Weights of a small GPT-style language model, trained from scratch on English Wikipedia.
Size: width 128, 4 heads of 32, vocabulary 5222, 3.88M parameters.
Architecture: rotary positions, no biases in attention or MLP, tied embeddings.
Each number is 128 + 24 x the weight over its row's rms, rounded and kept within 0 to 255. Layers, rows and columns count from 0. Numbers have three digits each. The size before them is the row's rms in percent of the matrix's.

# layer 12 MLP gate, 320x128, rms 0.113, rows 236-286, columns 0-127
101:120115104104104163127128115142146137164158109116101089095098146141100119098131156173079158134103140152105128128117094123117071143151128124138156157100139143144126129111084119179155134151147141144162165125179163136122121148128133171055117167118161136161162133149164138112133135146116156079163137123108140139152170101112138100121129129148150147138111134131146130123132118093147118110091
104:100149104099153116120194174134118103178127147148117112126116151120158154115120142113149158134157188116135141169139132136115120120120134108145114137118127135151139156140103099137148111146129140155114089126159135125091133099124149152107098152125142157189153122091174123146149086159153144115073120117134134155088122114096092099130148110121128148129112112102181162146127125164150132089091
109:076112115096135121111134136120117104165113173141120162110100137144160126143118104101122113126153137111147142118093120158107138121163145153123148145134090126119143120133134137093087149099127146091099120127145154066129162136108142156112124176120129119155148142150124123162166166090113168111160121127128125118137138164140131113098127085133168081128110151181112073113104081131143131181153
095:123146143140136132123139139087112105170080150137156141135117151173135101098153139156123140104124119146142130135132130182079147111098093129133108128150132141118110109171124138119168165145120133140091122109115100113137156101089101072167093125146124133181099138165150110172124168134099145117149098111110110113137105119104110108158106088154138136172104113137161142146103113148110110107182
096:131124129140134160118131085153128114111095125097135118115153129153180115122114128098132137126140146098143143103140152136124118120067105102119093157116135140111156118141136096137061083147154144111097068108078100153153140155138121161139141108144126154166140121156125135170171162113091111141147132157151197089118149148120099150128116114143142132147145102117100141114139101092140156133098
099:147127106133121142123164126139113188141117114124140138062153123128094137172103094170132115113148140150122136132104164153116155123129107114127150142132100137102115150103122110160130140133128113135104193133116124146102157135154086084114127153137140124175148152138100157135151112145147133115126066109165082156133095143111061103090156125145144115142127090147114150144104149140143149099095
098:113092148157151143095083127153145102162121095105171144153125136120122151144077121113120089149126142111162119148139115133154136102098127117104126133148127111106111152131118127148141144123083110148132079117158110110142118138105149091133124125157135134163139146162151129173149131096094089118137121130094130137101125119153148128140117096098121185176179176128129122087163172165129144156177
102:112107138149122122130127157124126172138133141104149135140148139119128082127146142132144133091107201164148120114119141127146110124099119142103144139112147152115126139153089083108151145119181086137112147153079140152125156147147167155132094092127154114111157154149129099134128183062096139159147102091093133147107120109136117102102182147170146085125133128130109126116128153121128151134089
101:119096123159154150181168177139132133119157177138114131127133174134141120122076129131071144106119109123159121156139131144123116092118115121117143140092125153076146091095108137119157128139107144144134114159155107106173141101161118115163134093084128149128126117145123124144122111122082142130127123130155089146152130162140111134166138147103152157124133108110161200144128145092120161141168
095:141127121155155166100115181110161094149148168149086128126134169117154119144122113148129149074094144111134112120140097135100088111109177112127132139139112114142129142090130136109132158110099089128124112131157120153132100127168105134152147117107140144139133101154128090109112128165144091121166129149158139104091129080116122130154082100095136149135090099137160109190155106111088107121133
099:112106107149133136110096140095137126144109133055091108116108132123144137138114132156143105165150123163113152140115087142074112170199104109114151107159120130113158129131088123126103149123132132122121162156144135121143133153131090130100087159130154129095093097104140125140125130157121145112138129100135162084086158080154140085089119112155138131103125137171130155124130155090141119142160
100:164135086123145105078148129176133111129117139132139108104096144140071147140127141166089109141075106167134119144119103157159104134168106087122095113093089149153156159091139100140120139096123124152116111126094106144108095117118159115125089114113133130083097154105143136114160143123115122130132143100153130142075099184114118102076103137126114099125147145123132102161124128112125141112132
094:112122091204138145112129100133120156111156117105124127095132125151118177142134146070139144087115138165149133126092136143136163136103123127128176120177126090102128137180128148106094129106149133134128106118143115147117157153124159119110137103125115142148143164138136110129133163035126118149108143150171132136170130121090121116112127121090139114150095119150161115130149132145102108124090
101:121155107146119125119081132110114142182132134131120119099140137104108126132140113110131136171098111106167149102106137134103155116097100110110139122147156128118122115109149097081178123112121146119109119131158108163121103167144113104194139128130125112130140097115172100126090130123083117153129131132092147138145185180147176119095160108127085129136162082093136129111085117169108136143135
102:112087122116185116143201114121119115156106130103142141102098125083121120129148115137131126112090135110099120182152114118122157134135157124151141109155145159141121145133095142122103113120154182127135139109170090164130120135092069120135152097115115126144104100118132133174113138121116128110124160143162162130154148140149110162128104168066152180125130125143084133131138137140133141081126
095:076113108123128144106154141088093104133127144150130119126182125098142106137130174113121132121130168098163144111098132114096140135147131114187132129139116171107097095109124127120135096133110123124139143157099082110113137108116133113128157096121117084198121186086111156175134178117125129138092119144139159140119087130148140119103112120117121130147133118137134111103111104151165188131142
102:125131114113101120137150147124148129139120117116148134137123116085123112107116151146166088109130107191115162109126168085122073098131139166151106108161133165095118140121144130154131147148137109140124157128102138161117156135112162116122159136164157076159169143079102150144109098094094155130115147141098171143120133137101190094142157137107102153125141118122102106161127139104101107152157
103:148144139143174146138108124133160186113137165105110145117136068124162142139076119148124147097117147138132101129110154122136139178105144115072127115110117130138138169120124104111146134124177113101118111135139103124091113142171116132159118137130158172121111139116182127127125144129118137137104134109089196102123081072167138120158110094103159135122115115110138121092134126100135114166125
101:083117128080113144145106128135104118144135095117107154117141163176147127152123145154128098158112129131126107100136135065146129138126167114127115154141120148090121167155146092100117107166099102122146133134118155154083172100152138141105158097153131132145119137143125163178130164104172134102107112157149112098079149089152136087135120113122129151141117147114131125127087134059131120134100
111:113131118109109109152114100125148120174138152109145112110126121168135098187130114131145111089145109112081130101060148138121182178100134121075121119148114139120114138143085123123095139069150137145156135145161129160148079136119123135139131119082100099144143120178139141174119109143113137097100114129151140132132157126140130138127094125174164110137157092157127112140115128158143117142151
106:126174116136155133126140136135147120111155147092087128105136157118115102144135137119128109153093169109099136156104122119123079137102151122148112127146124157093172153141119140090158139136136087112177131160139128133148118110132179124105115139122158142148119137133153089084198112119136143167103110154169129104147167113167168099062102133124124140171129110124103110119129107119118164146150
102:106125132101141158110140126151140092098161122132102162123103147138071151119167142129115103159131115129157149091106138155154096155161167112116178127101089152131162101163144157153084157115130094145121106139109135123166145127174139146130130123133133157139122134146111110113110139102139146106129113105165090114121173142166161122141090142153140127191165141131124098138123093099122096109087
100:118168124170155098153164156154120108126128109135152131120104121131124169130072138104130108119089160153116154097127112091121125127168163113103114105165123110153139151112157136162108141130131078095117121157138167106141093149124106149096091150096124140154120120096143139116164089108074147167156127111091149118077133148157087131091133103120122101119156133124130142125127098158123157156145
104:132104122120112159137147108119125113120166109126086128089123163138140169134122074148101151142167112064140082137139130143124135137104155113148131105140172171104139088098124157146113101149111134123094172113072129139101165123110128147083133141137087117169103105097131095122104161085090145151134136117075136151165146140146149107152115126140141120115140126152116129149121134139126111079121
104:134177131139111115146178144103135126127098158099131132093142129097143106097154118118145082136115126109153096139157141110157129146119133134110150163148129089112114134115146032143098117133104122110134131143117145147103165129156142121127161177138147126147096164111127117143129138124129110176115142102100089145173169105091119108119112136118108116141178150172129173131144117105165161144133
107:133117115159094115140091106150161138160110144122114135119112161101103124102105141121139158112137149114132125175060118109141135149167139125134095132140118150147095181142100148114114101171130159114125150142134172171135128106136110118085128119116138117132104116105142153105128145107133096143153150134162107101100116150112108107109170115134137096152085167099141175147119115214137106102122
099:094113181138124146116147125153116111101053115135125120138108106105136134084115149100122132106111102135144147157136085089158122113162117150110121148115115185180143134147110131158131114129146128091125184132165122099079129149152096112085144163128130138128133143078136129147164121118145125166145167131111131131143147099094134112120110141121113143103108120174118137150106104141139147175173
100:113184107148088153120159119095134174121112176156128105120088125148086122147120117123129121130122141097072130126172090084144103073086154095140131143112125125162131103120136158084164117108085111110136111168129130140130137141139152105155149155114107118070108130162137198128138132137160118123111122096115108124100155140147132108117149138137118132140130142126105136113140084128163104132125
092:134165131126138142135144110151138110160116154110090134130135163147140115111117122121118101122129061146143129140148125140126102082090128147133148149128132141104112139160166118153109171127148096109116108164133133107117106175151162140128172178146085124140095130135152123084132106131081094133121159148110095115130129155131100150152111150191086101151112147147122095147166114103155126188105
104:151143114133131126132130133113148153125079130102128102104076118160100136077127121134129122102129110123139133106128126063145162121129137162170144159101132075133118122138097110112104145111144092124165109116163189153141155131149153121083123111087141142135136116087142163108098132118094138103122120102102145085106125135092152164087161135121158122130129102097098155147087140154136111111087
099:123148134138124107147145154128133144172126110114156098142114136155108118140126094154091133141167117111122103097145145135095123162170110093172147121130107124117077110125095134159082130124094067132148111174094129150128124106123114105118153093144113093122157155148104157120150111126157035111138095150084118106140105125105115107145140130114112132129087132125098149141127119149084117151146
105:101133121111135151174088175156153116106114144115123141151144142125084125145194125162131158101122088173150124131127083099142125118109127086116147165150108131144141191129090142148138125139116127143146123165122138096146116130125098139138111151138118095113173094154134119138151164139158096165114098110111141145112129139114131086162117129081165129125164109138132134149071129144126145083126
096:132129149128121151122155128133078122074150120167148144102096160140125124169107167080125129076110134136116181154086081112130102125121137124119159122099165139128140125152149135129142141092151078096123118114161125167148131099124150137113113139156109160110070139117167105137110129121148144114125146154128080102108116137137141137107129123106118135138143167125098121123110096119071151183102
094:133102145168140108133129136116173137165170106112147165143148120103129093126117142154110101127139159164121134103114137160103155133154125137127093103150151118078134099133163104175112167189138134159119142158139135130115091133102112074124104130125153137158124122153120136095142138128147114138149118144090091136182091154142078107096089132136173116117136072113124145160125145114100138116119
101:137111142113133150150136168113080133139171159152101126137099105159081125093143142090102101172135111161140145137118095130110102145127132178118134132106114110126108121124127127129111158088136090091131098157082134121150142159146145124151153146206150117134151059129107110148134113121112116164144192089144132119118157133133136130154144116105117129146127127153150133133170123155093101129150
098:125123160170105115110114138089132106169110153143140187109105132128128120177098122127113113100156093127106075114160085152141152129148149135128126102158071116118153113112126106152121091118116118119138154122146111079176155127102120115153117117106104103188098148138144158133149109122087175113084126102160128098100128115119098119146151117171158126129144095122117106112105149138139109142121
109:167143144110118142144150102108111122084158138132115157066098148158094105132158148126083157070097112159130111130121101115125140098119116115096131103121153113149136175130135150128123114158138170125128109145122114103109125121098091110123113112121123143139116121157134125166093104183160164110117150146143156153142084082125121115103111075128144099149107114093146149115075146156099143108115
096:168124114125164148133160115121100070117148084103103072095092094105140158110124123120133107179149099134117087133127103086118092167108131145088136138104142125143138153123138105148134158106142139142137122173162114139116092125135136095135120112128142162093121146120091117078097102115157123156106117146141112139125153147150130118104129138150139125151101096152101139184132083114173142118159
103:092122137128118120172128124117132113142098130112069176120148133104149166067133143107163086150140117136139149119116140141130135066160093156107097115114123163109124085159152114161106084127150116140109100149109105139169161162171120163128116128134123090154104086127136161139120138108138122160125135128120140104133172145143129150166129120147118099145103145139151096093151100123162107117162
103:137098095144101140108104141127133113168116120117108152137142149189104112135110150164150141119128146120146129155092098148122118131127146146122125136164142147137130157086136133086125104135107108115182139138124176125127163066123094099128145117098150116124148108078157150140150058149147146081153132153137143132097147123158166100178132119119131119147119137100160168181118128119132138111097
102:114111104138142113178093125172110162123118134125087103129123095126123168134081146127137148141105137113119153120133090159109106152136156157145094102115164153141133108120106127147126117121121127097179099139089122106102141167165121135123127185098124113155104098112115134165148109148106105094110137149145079144102121105198154130073149116105161178135093134132133111129143142131148114118131
108:109128181150071167126130132186103164084109150114132133107095145114096122121140174137168122099128139120149118108130138115148113147133139114143121090104162124127104114124115119109148155112138129092157106133159157109127122182160116173182137150128139099113145152125109142112107134126102071146157085147114164114108124102116114135094107130135171099120153128151099088106115129144086135133099
099:091158136105112168114156111155096130112150159103097146149096185103180096160089142137151161156091139129100116141148137143135105109082103144154113154124139161129097103151132108133162144120173125115136103111150138129110096107118136114127159144136163108151078103118163100117136149157141132111166129145120176114137106130148114088136150153092094112121109155152112086124105110138148148117098
103:109107098117103119119161126147083133128136071082145154110119122119161120109117125094100150115164155121125190103105118123125149115082127123142124120161097108144123126119140145127107129136141142124136086131134130124124178127176137119106149120092120156091098153109154115184175172110132135100128097137132145112136110122126127141079128077128163125129122174145086115122121154132087139191136
095:147146117178149107103098101105123143135098137135147123152115163137135155175123122106131120184161133111143151162115130132159152150082139157131167080147144147135134145150153127109135121154077121093134080143154132113116128133106142086132127109148131081113104099083169128123126115093102133095134118070145150110116130152104159145167126154148105139147121095088139147116123109143113069113143
096:138159150129144157117128143117123102142103094149110157128074149136115162131076175087161125143127133176128157066108097103117150122128151176163128146113157134148180105133100144133112101109185147121159135156159126098148114091124135061110140111091131103114107125111133128124136137103143143130154143109134181126104157127090134118129111120131144141120129134123136090097113133142161107093118
096:092145139191145157139132109155167116142135155147148117118129149141089128113130107101131145131144097180133148130108139070140098116127128124138133146111112148108150100141095112157140132113129101077146112149146133149075121070131121106119134129114119097130127095130118193118080130087128118145161121135127131170131145134149173068135156146170121122136094109155106131179136129110118159119105
099:145105137127165168123141156100104132103159140145101139095144124147120113153090141115163151132116123117111099126157092138100177131132197113093143138157129143166164129089151105185098160117109139126145139130157121105157142122155117142166145118148137166099105098126151176166158120135071128089130140129149101133105125110118099117125124108106106120120149116095138088154135134150164138133175
085:125170121164138123175128134154124128107077133109147145151134096154155172122116145137132129119083135121114149097120074115163159116103153104114126101124157156139147168153120135128126134182109143127143100156154092130111152118144099156097131124139123105102097111151153151128132146163141145120148141200078159106110099122142117137159132149149124184073148125112119145163112129156140162137119
101:100106132129131101182092116108127092134120141130149112148093166091104110100124135137080111148111150133127127113133105117145094111101162118092122139128116124061159136117133102156151141152116111097099095108158149121168137088105145121146105151143112117103147113097121107166142087151115101159119129113172102156102122123152190106125145143131103140120143133125125139103087079139147093177118
091:123157117139136104159104139182170127143143121143093108139131107124120173135062084082104131096112100069163071145134103148111135105097142109166128165120142141161103121100130116140124112142134154117096163156128131107137151140135119141123144127146092073128121141081097153142136139137117128108118136122138120122136168150124141152111119147172149099112107121145152127139169143104116144092076